Weights of a small GPT-style language model, trained from scratch on English Wikipedia: 4.8M parameters, rotary positions.
Each number is 200 + 20 x the weight over its row's rms, rounded and kept within 0 to 999. Layers, rows and columns count from 0. The size before them is the row's rms in percent of the matrix's.

# gate: layer 3 MLP gate, 512x192, rms 0.294, rows 119-142, columns 0-95
# up: layer 3 MLP up, 512x192, rms 0.304, rows 119-142, columns 0-95
# down: layer 3 MLP down (transposed), 512x192, rms 0.285, rows 119-142, columns 0-95
gate119,112,220,177,135,188,188,206,205,197,194,213,207,193,200,170,193,217,225,195,209,203,209,230,188,191,202,200,209,192,226,186,177,199,184,150,202,259,164,157,242,198,193,215,203,169,207,183,212,219,186,178,232,207,213,203,181,200,206,237,177,193,174,201,188,196,213,183,185,224,167,188,216,187,192,217,198,213,190,237,203,190,199,229,221,227,212,215,190,232,198,206,188,223,209,228,185,177
up119,108,224,172,221,218,199,188,201,205,226,216,203,172,163,182,214,235,200,210,182,192,216,218,203,211,166,192,208,223,204,242,207,219,204,185,168,180,144,164,211,210,213,226,180,184,184,207,196,208,190,210,211,210,194,200,194,238,193,198,198,219,232,218,186,198,204,229,223,195,229,214,156,207,200,194,230,213,186,209,193,177,235,178,230,197,175,187,182,211,195,202,197,201,224,218,214,243
down119,096,176,195,233,230,201,216,216,202,179,197,212,211,239,213,195,205,251,170,210,166,220,170,194,216,209,213,200,217,186,184,194,185,207,182,180,178,206,228,209,205,200,212,192,269,207,230,196,187,168,180,166,212,171,203,201,191,175,188,196,176,175,178,205,204,189,217,171,228,199,202,205,201,213,232,201,201,207,206,210,161,204,190,193,198,238,172,211,202,152,221,206,177,191,210,207,167
gate120,101,176,181,212,246,203,214,232,206,227,188,189,175,161,242,220,198,193,180,214,197,208,228,198,195,171,206,208,204,210,195,233,210,168,195,209,227,186,186,227,227,214,192,218,219,196,232,225,230,177,192,195,186,211,208,207,193,171,184,211,213,181,229,219,220,215,216,176,178,223,191,205,175,180,209,194,250,219,225,187,174,193,189,210,226,162,214,206,189,181,221,225,192,201,183,193,198
up120,096,174,177,173,182,227,175,235,218,189,179,192,187,160,208,176,168,222,200,228,170,218,241,224,219,218,222,224,183,191,189,223,162,156,206,199,197,170,194,209,185,213,195,194,193,183,197,175,234,171,188,200,206,223,201,191,216,191,192,179,217,192,169,204,179,218,182,204,179,197,181,221,217,169,197,188,222,215,225,200,219,216,204,223,214,185,187,218,188,235,227,204,187,207,170,242,200
down120,108,192,194,195,194,232,223,224,233,204,197,197,201,190,222,190,206,224,211,202,202,199,199,206,199,212,202,209,235,227,188,216,200,203,202,217,209,137,181,198,174,172,153,196,222,206,158,191,214,201,182,203,200,186,205,199,201,181,202,202,160,170,165,211,194,210,215,206,225,193,209,167,184,241,210,190,214,212,210,149,214,187,177,191,223,200,203,214,207,209,193,190,246,184,193,204,218
gate121,101,220,169,189,214,217,199,191,207,197,173,160,199,199,155,204,236,196,211,183,181,223,155,235,184,179,221,199,196,227,214,185,209,178,185,197,203,163,188,185,203,205,210,147,159,185,192,176,176,214,173,210,208,193,157,217,197,216,230,193,198,200,214,216,212,175,216,202,155,207,209,193,194,199,188,194,205,180,192,221,167,198,226,195,204,178,215,225,208,227,184,204,187,218,176,224,161
up121,103,166,200,215,208,178,222,217,228,218,230,210,199,203,229,228,242,180,211,192,212,206,197,204,179,178,204,203,212,218,224,199,174,194,183,214,200,207,190,177,194,190,191,193,203,192,215,194,217,127,196,225,185,212,184,220,195,204,188,222,211,187,173,186,189,185,183,172,166,247,180,209,221,181,236,222,225,184,212,144,219,175,153,188,184,188,193,212,210,197,240,176,215,205,186,186,215
down121,099,183,197,179,173,189,185,223,206,203,232,220,225,196,190,203,176,158,215,185,169,138,152,198,193,175,140,187,216,194,192,213,183,220,189,197,201,211,208,183,181,187,210,216,205,241,230,214,194,236,200,206,191,199,209,245,189,223,176,204,145,222,182,203,198,214,190,195,207,205,194,229,212,159,219,178,177,200,224,210,203,209,172,194,254,179,166,220,188,180,199,198,197,250,173,197,211
gate122,098,182,191,166,183,186,209,213,246,221,178,194,177,197,218,212,151,155,209,201,217,228,233,174,205,245,212,239,216,206,202,208,200,196,165,225,200,196,209,192,196,186,182,203,242,229,182,212,199,199,157,208,200,233,205,218,206,174,214,172,246,209,214,208,181,182,191,175,184,192,230,183,210,261,177,188,220,204,182,179,161,173,203,196,219,183,206,209,198,185,206,182,218,176,191,224,195
up122,099,189,193,155,200,210,189,209,193,208,227,203,185,210,198,219,190,248,165,227,203,194,221,203,178,154,222,160,206,204,208,250,167,195,196,219,184,198,205,203,204,190,167,226,183,212,167,204,230,196,201,187,196,171,165,199,192,228,206,224,184,203,208,192,223,165,202,194,200,221,186,196,196,169,200,177,209,177,166,216,202,199,185,206,193,177,215,218,220,231,217,190,235,170,208,201,217
down122,102,189,195,204,208,202,241,225,194,205,190,188,208,202,204,197,209,234,192,215,227,225,198,193,243,156,200,217,179,244,202,230,203,172,190,169,210,200,182,179,213,191,189,213,217,236,212,222,216,224,161,201,199,202,186,192,218,206,211,232,183,211,198,211,198,199,220,209,174,216,189,184,189,198,187,197,195,212,197,242,214,224,189,185,191,150,195,192,192,155,173,207,234,225,215,218,193
gate123,099,182,200,201,231,201,218,208,209,178,176,175,167,168,197,205,174,183,178,228,204,177,203,204,197,200,207,198,187,192,192,211,238,191,170,207,231,172,218,151,199,167,187,236,177,164,230,169,180,240,201,197,215,219,182,236,213,167,202,218,218,183,199,186,203,217,182,214,204,204,224,224,182,210,201,202,192,244,174,189,142,190,183,183,209,205,204,201,175,226,187,196,194,193,212,195,185
up123,104,186,155,214,188,231,202,229,196,173,215,201,183,197,183,223,180,218,205,183,226,194,228,203,186,225,200,241,174,174,195,194,215,222,205,205,193,184,201,190,187,171,180,188,196,205,201,242,210,236,203,225,244,212,177,216,205,176,224,199,180,197,142,188,173,185,169,220,190,166,188,230,228,223,190,191,199,229,204,193,169,194,201,192,194,202,209,198,168,203,212,211,194,189,189,225,176
down123,107,195,186,217,192,241,180,215,185,210,211,178,184,181,221,212,212,211,220,186,176,186,198,216,200,183,210,216,184,201,211,219,261,215,183,211,218,192,220,200,190,166,198,203,173,219,201,209,196,192,219,214,192,180,198,206,224,207,220,189,197,211,226,168,194,203,201,196,227,197,232,166,175,217,180,174,217,192,215,187,169,173,204,203,205,217,178,205,216,208,194,190,271,188,191,214,188
gate124,100,190,197,225,205,188,211,145,199,218,186,193,221,176,207,193,226,199,204,199,168,170,200,205,219,223,193,205,188,180,191,203,243,175,187,190,239,232,190,191,181,187,210,172,187,216,213,188,161,200,213,191,207,184,164,211,215,187,210,225,175,206,208,197,198,193,232,184,220,196,196,187,234,188,214,183,214,226,198,226,193,202,216,256,202,181,186,189,223,213,194,219,210,180,189,214,199
up124,106,154,242,187,196,170,208,164,203,237,195,194,221,188,190,178,201,198,218,164,190,169,196,196,172,209,190,168,196,198,187,217,212,198,166,198,202,177,183,208,222,166,212,166,226,246,240,179,189,220,187,185,189,218,210,225,198,196,184,198,185,210,183,192,207,186,216,222,215,198,190,214,216,168,186,178,197,215,183,203,182,191,186,199,236,197,207,188,210,199,204,210,211,219,208,207,178
down124,102,200,218,215,247,190,220,202,203,239,188,207,184,185,245,197,218,207,161,211,192,208,220,208,192,184,185,204,177,203,160,214,208,206,215,177,224,206,159,171,181,202,169,199,209,193,184,194,206,193,187,183,198,174,205,233,181,208,206,226,204,209,200,230,220,186,192,208,231,202,170,222,219,208,195,207,232,228,184,236,225,233,179,227,190,185,203,186,189,190,192,204,203,175,166,200,190
gate125,110,207,214,171,212,196,203,216,179,211,179,192,198,169,184,183,215,210,221,168,207,201,241,247,200,181,179,187,197,181,230,205,201,199,180,196,185,190,194,164,206,172,216,207,207,175,234,203,218,209,241,214,198,174,222,217,193,199,149,206,206,228,162,214,192,204,196,229,187,185,220,182,224,174,223,201,214,178,190,198,179,180,213,198,183,219,191,215,208,239,186,218,207,213,204,210,204
up125,112,188,200,225,222,237,194,226,204,185,162,174,186,204,183,248,194,199,208,209,182,176,233,193,226,204,236,173,208,249,206,205,194,175,187,231,199,217,212,185,174,197,226,190,220,208,237,206,199,217,197,197,212,179,190,200,200,194,186,178,186,213,187,262,210,203,206,206,205,193,176,168,218,197,226,188,203,197,219,213,192,176,211,197,187,211,209,218,200,223,228,230,185,203,217,183,178
down125,114,188,215,210,183,195,196,204,203,222,172,236,215,185,193,190,214,199,186,225,188,199,173,206,192,209,165,166,197,177,193,215,207,176,199,210,189,222,173,205,176,177,226,203,199,200,233,246,217,243,209,199,251,221,207,203,200,203,186,206,191,203,223,181,200,207,177,206,164,234,191,192,202,206,185,210,186,173,201,197,218,180,192,192,177,149,186,259,189,209,222,227,196,211,210,209,178
gate126,092,206,169,187,173,222,225,210,208,214,190,197,205,171,240,210,204,205,190,226,186,175,223,223,219,237,196,208,171,219,198,208,187,193,180,216,205,206,240,190,181,199,193,155,176,220,179,232,207,219,178,216,192,200,206,207,273,186,207,187,230,224,174,229,189,220,211,208,215,160,227,188,194,200,192,184,217,221,159,175,178,194,172,194,199,215,175,218,169,206,206,167,214,169,211,190,155
up126,090,205,240,176,191,205,215,204,232,167,177,214,230,238,216,214,211,222,232,205,185,196,219,192,208,184,187,201,206,164,168,236,214,210,186,200,213,225,190,174,214,209,208,219,168,171,190,175,203,170,217,195,209,180,194,190,183,224,187,168,204,199,226,217,197,259,199,206,182,207,188,201,200,184,196,229,200,191,201,165,210,222,239,189,192,172,214,207,181,175,183,188,169,212,209,205,210
down126,098,207,192,190,204,211,225,205,216,208,203,205,179,218,217,238,195,217,222,195,214,166,178,207,177,251,193,222,212,203,204,235,203,207,188,238,205,190,191,188,214,182,200,207,175,213,212,192,222,200,196,200,216,221,170,197,184,212,203,171,215,200,204,212,215,157,156,183,187,210,234,191,189,180,184,163,223,199,208,173,194,170,198,204,188,223,191,186,212,220,242,182,166,204,216,181,192
gate127,104,189,238,226,186,184,202,209,197,181,190,185,219,206,191,173,249,200,193,235,173,216,203,185,210,202,206,194,207,197,151,201,178,208,215,204,166,219,181,220,193,223,222,186,212,229,178,179,198,202,208,179,185,222,207,152,197,220,196,173,189,195,171,200,217,183,189,146,192,201,183,195,208,236,212,220,228,191,208,189,185,172,173,225,194,178,219,210,199,196,189,235,209,218,195,206,164
up127,104,207,232,239,157,183,208,222,213,192,200,220,221,207,200,186,231,229,225,200,176,215,200,209,202,204,191,193,214,210,182,202,215,214,196,173,198,217,201,210,202,192,221,202,234,222,190,186,202,224,174,159,232,198,197,189,207,224,184,197,167,215,223,206,234,180,218,188,205,206,212,184,170,206,202,239,179,192,181,195,184,168,217,217,189,207,227,219,224,208,220,219,225,221,210,199,123
down127,104,202,180,198,170,212,202,212,212,222,244,194,237,226,191,216,216,186,231,192,202,197,177,174,208,183,162,230,210,234,218,218,207,233,231,220,203,186,212,203,217,195,185,187,189,204,186,208,225,223,182,214,177,179,231,205,221,224,208,181,216,220,221,204,219,192,206,198,183,201,214,198,203,166,213,189,214,171,198,218,162,190,218,213,165,219,177,195,229,205,215,225,231,197,187,202,181
gate128,090,223,166,225,196,220,192,183,199,231,186,194,234,175,210,212,233,201,196,235,218,187,218,216,214,200,181,219,220,223,198,193,196,199,211,214,192,193,213,177,192,184,181,187,210,217,221,150,175,224,233,216,205,217,230,164,205,199,212,168,191,226,177,183,215,227,169,183,211,207,221,245,191,216,190,182,201,156,206,160,180,215,238,208,222,190,188,170,189,183,200,227,200,186,234,208,193
up128,094,217,185,221,194,219,204,172,199,213,201,188,201,175,208,207,170,178,182,238,188,196,185,191,195,229,190,210,210,219,184,169,194,177,200,163,208,177,196,175,212,164,157,190,200,206,218,194,200,185,222,194,239,211,203,188,223,192,186,163,188,227,217,205,211,231,214,217,193,199,178,210,219,219,196,206,172,200,179,170,187,193,200,181,210,211,183,168,211,186,198,264,218,196,200,234,215
down128,098,210,211,202,191,199,175,197,199,235,230,189,222,191,217,209,217,186,172,192,225,189,200,209,223,213,183,194,218,189,183,200,190,155,201,194,183,206,220,145,203,213,210,232,189,184,245,190,204,198,225,201,181,185,201,217,219,203,197,191,179,215,181,224,193,189,154,182,203,187,217,214,232,216,179,208,191,162,200,180,198,196,207,233,207,219,188,174,225,185,210,234,228,230,199,190,202
gate129,102,217,197,220,203,195,215,194,219,181,204,206,207,198,211,195,204,211,199,190,185,202,194,147,241,223,175,166,204,171,204,191,227,188,193,209,201,207,161,228,183,187,247,190,205,219,179,173,196,184,250,185,195,187,194,219,182,214,192,212,213,209,211,231,205,230,196,216,190,202,193,218,190,230,180,174,204,204,207,178,215,204,227,191,221,204,207,242,178,228,223,199,193,169,201,211,189
up129,109,210,195,212,221,205,221,187,188,177,224,214,225,206,234,211,189,231,212,200,190,201,184,145,190,185,193,177,172,131,222,231,214,188,194,215,221,224,178,187,218,187,214,201,187,196,179,182,200,201,254,227,188,204,228,226,195,207,186,199,200,239,198,199,228,219,233,237,177,191,209,189,220,212,215,189,217,212,180,210,195,197,219,236,201,223,239,226,215,203,175,221,195,215,182,189,201
down129,112,176,209,165,199,208,212,215,204,197,237,184,206,234,211,188,197,201,171,198,214,224,196,190,217,197,193,215,162,203,161,200,180,187,196,223,181,221,174,175,211,234,198,217,180,188,191,206,195,201,216,200,195,216,222,169,200,214,192,172,173,198,214,203,183,173,192,232,218,171,199,197,201,198,204,240,195,227,172,221,174,211,222,207,193,225,175,182,191,175,244,173,206,208,231,206,214
gate130,095,227,184,220,196,187,209,187,185,196,175,190,196,203,216,182,184,194,207,159,181,182,205,182,211,201,174,197,183,236,207,155,213,205,192,199,239,217,150,200,209,194,184,203,205,213,176,197,195,194,239,203,189,200,161,243,200,207,184,190,179,202,201,150,185,172,190,203,202,172,187,187,233,189,215,171,198,212,218,164,194,187,226,213,188,208,178,197,194,204,193,177,203,188,212,156,202
up130,097,219,237,204,218,180,223,193,200,196,173,188,224,225,178,160,182,182,186,200,214,182,198,169,195,189,181,165,180,201,207,184,214,187,222,216,191,252,182,212,225,199,168,193,198,174,204,230,186,212,196,177,168,176,185,230,186,202,205,210,184,211,210,171,158,193,181,201,239,173,181,205,226,210,191,211,194,217,209,191,175,183,256,171,209,225,153,195,232,194,185,169,227,190,195,159,200
down130,097,239,172,211,213,182,197,237,167,216,208,186,218,193,220,214,213,210,185,176,166,168,179,193,229,210,240,179,190,189,193,206,219,207,204,184,219,226,216,178,207,182,157,202,193,204,199,204,203,200,214,202,191,176,223,219,194,233,196,226,189,193,178,203,235,185,175,223,211,199,153,170,219,184,223,176,212,207,199,178,181,212,228,200,220,188,186,164,228,230,186,200,222,200,185,190,248
gate131,103,214,172,202,214,204,225,216,174,206,197,229,194,213,202,225,181,196,219,192,206,200,172,227,220,206,216,220,179,204,199,213,191,170,211,177,160,201,223,233,235,151,194,223,227,228,216,209,203,205,184,187,183,206,178,164,194,194,182,210,207,202,177,194,208,198,210,195,224,195,212,158,194,191,184,221,215,168,196,193,177,204,204,181,211,220,156,224,200,199,175,190,174,220,228,201,204
up131,100,178,217,224,200,221,214,191,181,217,211,193,206,202,179,207,163,238,226,215,216,208,229,196,219,182,247,243,207,262,229,157,222,200,211,195,198,204,192,213,188,196,195,176,218,178,222,188,213,229,226,156,182,206,177,171,206,202,218,230,197,203,219,188,212,203,206,211,176,232,219,185,173,212,181,202,206,195,202,178,220,206,227,190,206,204,200,226,217,170,190,223,214,173,216,194,198
down131,100,189,208,193,182,228,186,231,192,203,228,206,196,187,237,154,212,210,174,192,206,197,179,188,213,209,152,185,186,173,206,207,167,188,183,190,225,214,208,206,227,210,182,228,241,222,194,185,215,158,182,216,165,215,191,192,198,186,226,184,169,197,168,205,204,198,189,194,209,197,184,205,173,221,187,240,180,201,189,203,205,213,153,191,209,214,185,192,212,196,204,237,190,168,205,217,198
gate132,091,216,220,204,178,185,172,223,257,211,170,184,201,190,196,209,213,225,234,249,201,202,161,193,173,205,197,182,210,211,204,195,213,196,182,209,184,226,201,194,195,193,165,216,210,208,205,182,161,221,197,191,181,235,190,207,193,197,206,218,191,157,202,234,227,170,185,209,212,210,202,219,211,199,180,190,207,195,183,180,208,239,209,182,193,225,221,200,217,191,219,209,203,218,170,172,193
up132,098,205,164,172,203,185,187,225,197,172,229,206,174,206,211,236,194,183,167,199,179,208,202,188,209,201,198,216,199,206,197,158,185,190,202,212,190,196,212,220,233,203,184,239,190,161,244,211,226,220,172,211,158,212,196,224,194,198,205,201,219,240,175,208,228,198,194,158,217,185,191,208,219,199,183,160,189,206,183,176,186,185,182,214,174,175,168,205,187,179,210,202,217,220,209,229,213
down132,107,180,205,200,185,189,172,206,211,189,164,180,186,212,229,184,243,215,196,206,164,206,214,200,214,171,197,181,198,194,177,165,194,225,207,205,194,186,177,235,209,161,224,205,158,170,224,215,209,211,160,170,201,203,175,206,157,173,191,207,195,182,168,182,187,184,191,246,221,210,192,200,240,214,200,196,193,221,213,202,166,184,186,181,169,222,175,213,233,236,182,185,204,199,230,169,204
gate133,092,205,206,179,218,235,167,200,217,226,182,180,215,190,227,211,220,199,180,223,207,215,192,177,189,196,170,203,208,231,202,230,185,201,179,200,191,232,182,206,219,208,189,163,210,199,163,202,172,175,210,209,218,194,185,197,197,197,211,202,162,193,192,194,158,172,180,165,186,227,221,212,205,172,237,214,214,206,203,191,189,203,194,189,186,172,254,210,210,166,224,170,184,173,172,203,211
up133,093,190,192,210,212,166,202,178,149,174,222,200,200,176,200,224,219,220,212,180,186,219,195,183,201,235,224,171,207,200,199,195,187,195,241,163,213,217,234,197,198,203,182,240,194,205,219,181,182,211,205,198,213,195,222,227,173,202,210,222,214,213,204,188,174,235,200,209,204,162,182,178,207,206,208,175,200,197,176,223,201,227,239,208,220,217,189,201,200,236,171,232,207,245,226,211,221
down133,097,159,206,226,209,203,214,208,168,163,200,150,213,209,174,228,202,179,190,182,196,167,170,202,197,205,211,193,206,165,220,201,189,174,197,201,232,211,225,181,191,179,195,201,171,176,178,203,188,205,185,173,203,199,206,226,202,203,181,188,229,206,176,205,195,223,218,167,210,169,221,173,210,215,175,186,198,227,202,182,197,241,202,177,232,239,193,179,202,204,153,209,197,216,220,192,214
gate134,090,191,214,189,209,195,193,217,184,205,205,188,194,156,184,221,173,215,198,211,202,210,200,170,184,173,212,176,200,177,178,230,190,224,207,176,186,185,194,179,170,189,176,212,204,190,190,198,242,231,222,187,224,219,172,200,213,223,191,213,201,215,195,182,212,228,193,238,213,154,194,177,227,167,175,221,191,170,205,221,194,210,221,202,184,191,205,173,199,206,227,198,203,162,203,191,176
up134,092,241,194,208,189,194,191,188,212,173,169,184,187,208,175,161,256,182,225,221,184,209,187,202,235,222,181,196,168,153,181,183,204,203,166,207,174,222,197,189,209,198,243,174,175,194,184,186,237,196,195,194,230,195,204,210,176,209,201,193,194,213,225,223,218,181,206,179,182,215,241,218,171,208,154,172,217,192,159,200,190,160,180,193,179,161,233,205,190,215,190,185,182,202,158,209,179
down134,093,201,193,208,196,222,188,208,219,217,209,201,205,211,211,182,213,212,191,215,199,170,220,210,198,205,209,213,207,201,208,226,228,177,164,207,192,196,189,216,228,208,198,193,180,201,211,189,191,139,203,183,209,217,211,207,178,205,201,220,189,230,213,204,194,194,158,245,194,167,197,205,210,183,227,182,182,204,196,189,208,241,209,196,209,203,207,196,198,231,198,203,197,210,188,221,188
gate135,109,175,181,170,239,202,190,232,195,237,191,198,192,152,218,183,209,196,223,190,252,196,212,203,203,195,210,221,179,207,181,200,209,213,224,179,173,203,203,181,193,187,217,186,188,196,194,203,158,223,192,174,198,164,180,203,192,196,227,219,198,211,217,185,186,188,210,180,212,205,226,242,202,179,136,183,196,185,197,215,202,188,161,164,212,184,199,193,191,216,184,179,207,214,227,191,194
up135,105,204,211,215,203,196,210,182,189,212,210,215,217,243,173,209,191,231,173,234,197,204,190,189,240,193,176,182,195,181,197,193,170,209,231,239,189,189,207,240,187,210,185,219,216,153,207,195,197,177,212,197,220,216,175,193,168,228,183,163,241,198,175,256,184,208,202,196,184,222,199,193,171,197,202,142,217,215,212,189,193,161,178,174,206,189,194,176,174,222,220,201,206,238,201,190,229
down135,103,220,175,181,189,195,193,205,235,195,185,153,150,211,224,209,176,217,193,193,195,216,179,201,214,196,212,186,223,229,188,199,171,184,159,200,194,176,241,223,193,181,209,217,198,180,211,170,206,209,162,227,188,205,224,224,183,175,195,178,172,201,204,192,233,195,201,232,215,183,163,205,194,180,182,189,215,200,182,200,179,192,228,216,210,263,224,183,235,205,203,172,228,191,197,205,214
gate136,104,200,217,178,196,168,237,238,236,215,183,176,203,190,172,163,200,195,203,167,196,216,245,203,161,245,235,191,215,177,185,194,221,192,206,191,229,189,148,235,183,208,206,206,192,207,184,199,197,194,194,208,200,227,198,197,213,193,186,199,232,186,207,185,186,201,172,232,208,206,220,219,201,223,198,173,226,184,218,213,195,185,214,222,231,205,167,224,198,195,201,224,175,172,196,213,206
up136,103,188,208,220,206,183,201,194,155,210,228,216,181,173,226,197,179,225,195,192,188,230,194,183,146,172,183,211,202,192,197,226,224,181,215,218,187,215,227,207,199,224,221,197,206,204,217,195,210,204,195,177,217,177,201,243,199,172,212,221,205,205,184,228,198,164,233,194,190,202,175,160,203,180,234,229,180,195,224,191,185,183,170,218,218,213,229,181,179,207,208,187,240,186,231,230,203
down136,098,193,214,187,206,191,201,187,214,248,216,215,175,246,187,189,205,196,184,212,209,249,206,186,226,193,223,220,208,184,209,227,219,213,179,211,208,199,197,186,200,189,202,192,244,182,220,224,197,201,175,186,205,221,201,211,247,188,181,184,207,184,212,232,211,214,211,181,187,191,223,189,214,189,165,218,189,177,163,213,210,194,222,204,205,194,222,174,193,195,215,190,201,233,211,187,210
gate137,095,177,173,202,181,211,168,205,182,150,209,219,220,171,213,228,194,208,187,224,222,185,179,219,215,198,235,177,208,220,190,182,186,184,201,203,203,210,172,183,173,219,200,168,200,227,210,221,208,204,229,194,215,219,218,194,214,144,191,191,202,182,197,161,204,191,244,175,214,215,234,217,208,191,192,238,179,182,204,207,239,207,180,190,203,189,212,190,174,182,192,235,223,216,182,209,158
up137,097,206,214,196,206,226,203,163,238,222,236,215,197,207,207,199,186,207,218,169,196,231,240,196,207,192,148,183,185,181,165,165,198,207,201,198,217,179,239,231,178,189,236,160,208,198,172,197,206,216,212,221,231,190,192,182,205,214,191,179,186,197,174,200,195,186,212,211,202,179,189,196,212,180,207,175,219,199,181,212,216,168,217,206,184,190,229,214,199,215,209,202,221,200,192,186,164
down137,091,219,208,198,234,178,197,183,197,196,195,217,223,216,172,191,199,177,229,196,227,215,213,235,201,202,176,175,189,206,156,198,187,209,178,217,169,180,225,198,221,195,207,179,219,207,204,177,190,175,171,202,221,226,180,197,205,208,220,222,192,238,218,211,193,200,212,210,194,204,187,219,231,226,206,211,178,160,192,204,198,180,194,190,215,213,219,222,182,229,206,224,172,209,225,210,204
gate138,111,190,211,195,168,209,203,226,222,217,215,217,189,208,217,225,216,240,196,164,195,194,189,173,195,184,211,211,213,222,209,195,210,188,213,216,198,199,221,218,204,193,235,226,221,167,176,244,248,184,192,184,197,202,169,211,208,180,173,205,205,174,211,216,178,232,149,211,189,210,221,181,217,189,203,179,190,243,198,154,171,170,213,201,196,192,185,202,198,214,214,186,196,208,167,194,149
up138,097,221,190,195,227,228,210,223,210,201,223,199,195,188,203,184,202,225,222,205,204,189,229,198,183,208,200,202,208,212,217,216,225,198,220,160,254,183,192,225,193,193,187,223,213,200,184,220,185,187,233,180,178,187,225,180,189,217,230,186,195,194,258,204,195,177,215,216,202,188,183,171,203,217,213,178,153,144,214,227,214,213,214,186,194,211,184,193,202,212,202,228,211,192,173,197,208
down138,102,162,202,196,209,181,222,192,188,204,199,217,203,249,179,225,168,177,162,209,182,215,188,199,217,186,191,179,206,172,233,206,177,183,210,204,165,209,211,175,172,157,192,213,195,209,196,233,192,208,217,189,193,168,178,193,177,185,216,196,219,186,199,196,227,210,230,230,211,228,196,170,195,200,213,228,237,171,208,256,220,168,233,232,200,207,207,246,221,212,174,198,195,196,212,162,190
gate139,092,186,214,223,220,210,186,216,220,200,185,187,212,207,222,193,213,214,209,207,168,253,196,177,154,248,195,212,195,195,217,213,214,174,196,191,207,226,175,216,210,220,217,224,214,205,201,221,181,200,229,169,209,197,237,198,183,176,213,198,160,185,215,202,188,197,181,185,171,199,199,223,207,194,210,225,199,229,205,169,221,201,193,243,196,183,194,153,217,176,181,172,181,172,191,210,202
up139,089,207,235,230,206,238,211,197,205,191,191,180,182,190,224,193,220,218,198,185,159,188,220,190,196,225,192,228,212,190,208,251,171,198,149,177,220,216,191,227,217,220,207,147,217,184,195,204,173,221,180,155,224,216,213,185,177,199,192,178,197,207,198,192,187,221,154,224,195,178,216,224,215,215,214,193,215,193,238,201,208,189,173,221,191,196,187,187,211,196,195,172,188,175,226,185,197
down139,095,183,210,204,170,207,184,222,189,194,211,207,199,148,193,187,249,220,218,219,156,203,195,231,219,237,184,186,188,215,186,194,180,203,193,196,244,195,214,220,172,203,198,241,247,160,207,216,179,170,214,189,239,197,227,232,194,206,217,210,184,217,230,206,220,216,185,214,187,203,185,211,210,213,215,216,206,209,212,190,198,179,213,215,207,217,205,183,166,217,188,185,158,203,214,194,224
gate140,108,189,206,240,158,200,193,205,198,195,193,169,229,158,201,191,183,217,206,199,198,207,177,217,229,208,195,213,191,219,200,206,203,224,194,199,171,183,198,165,200,176,221,171,192,231,182,189,175,230,237,200,186,203,223,177,223,169,209,207,199,227,213,168,204,193,210,199,203,190,218,203,171,215,168,191,188,201,198,179,213,199,182,207,186,186,170,212,180,207,219,184,194,173,227,197,167
up140,116,187,198,218,205,164,216,198,180,163,184,195,218,178,207,198,210,175,184,247,216,188,153,209,202,233,210,207,198,208,199,191,192,217,196,221,215,227,184,160,202,224,194,166,197,230,176,216,218,197,223,200,189,201,225,214,216,193,231,179,195,193,202,172,190,188,226,207,184,168,189,187,172,245,168,195,190,223,215,206,209,193,237,184,205,181,211,219,179,221,217,235,200,165,197,199,159
down140,103,219,192,220,194,187,193,185,177,167,195,154,207,146,234,177,222,181,208,165,156,214,187,232,220,191,198,232,154,209,197,197,180,250,194,203,181,200,185,197,211,195,167,160,198,215,180,202,178,193,172,202,177,218,229,219,212,195,212,207,184,196,204,173,163,196,205,218,207,168,198,204,197,184,171,188,164,197,225,180,221,191,184,201,195,178,189,213,231,195,191,176,211,210,234,182,199
gate141,091,186,164,197,232,181,200,175,189,208,211,209,196,204,185,169,221,162,195,182,214,171,208,184,220,199,194,232,191,204,210,236,159,143,191,251,208,235,215,199,248,183,182,178,218,238,205,188,176,217,193,180,222,177,170,192,206,177,209,175,177,228,192,206,202,205,171,212,192,189,217,216,215,197,207,230,196,190,192,196,165,157,177,182,190,218,163,206,201,235,209,204,202,195,203,212,200
up141,094,191,251,216,219,221,198,200,196,205,184,213,195,193,179,190,218,196,216,205,186,209,210,211,175,187,207,171,173,190,186,197,193,252,190,186,240,191,197,229,231,224,212,216,158,228,210,201,209,198,219,215,208,203,192,236,185,245,203,187,205,212,183,191,244,208,209,207,198,223,176,197,191,191,201,222,195,164,180,178,217,248,216,205,227,216,165,173,203,174,205,204,182,222,199,250,213
down141,096,202,197,227,199,194,197,176,167,168,208,180,230,191,156,226,198,208,225,186,222,214,221,214,215,160,185,211,220,191,190,221,211,174,178,235,231,197,200,218,197,240,180,212,188,180,161,199,205,204,181,200,216,183,227,171,181,196,171,188,200,190,231,219,219,210,202,219,202,216,184,199,200,182,167,218,179,221,186,195,207,234,219,226,246,192,224,185,191,209,239,172,179,211,184,188,221
gate142,103,192,205,199,188,213,215,188,190,215,191,165,210,252,223,205,193,184,218,193,198,162,179,202,193,220,218,204,197,234,219,185,195,246,189,211,204,222,197,188,248,194,176,207,207,215,208,197,175,182,218,188,200,216,189,204,190,205,191,181,188,189,185,210,209,216,211,179,173,193,170,230,244,213,142,199,179,187,212,164,242,210,237,200,181,217,222,220,213,223,201,224,167,236,180,204,202
up142,095,218,217,204,213,216,185,218,192,194,168,194,204,241,197,203,190,168,176,185,206,177,226,237,222,170,151,193,193,208,235,187,166,204,182,256,220,161,187,204,199,176,191,189,184,183,185,185,207,209,175,186,178,203,174,226,220,215,176,171,218,194,169,194,197,193,195,211,187,201,222,197,206,237,184,231,165,202,223,210,195,174,216,217,199,202,198,223,190,233,205,214,196,189,207,222,192
down142,098,193,176,176,219,202,194,195,227,188,216,213,208,185,219,223,197,212,206,202,211,224,187,253,186,163,191,209,186,214,177,202,209,215,228,159,206,205,209,237,211,186,176,171,232,191,173,228,206,203,166,223,191,196,208,196,206,222,187,210,190,208,187,157,202,229,189,189,223,216,160,224,192,164,203,251,211,175,212,188,203,181,225,206,206,247,223,216,214,185,207,201,227,213,179,195,182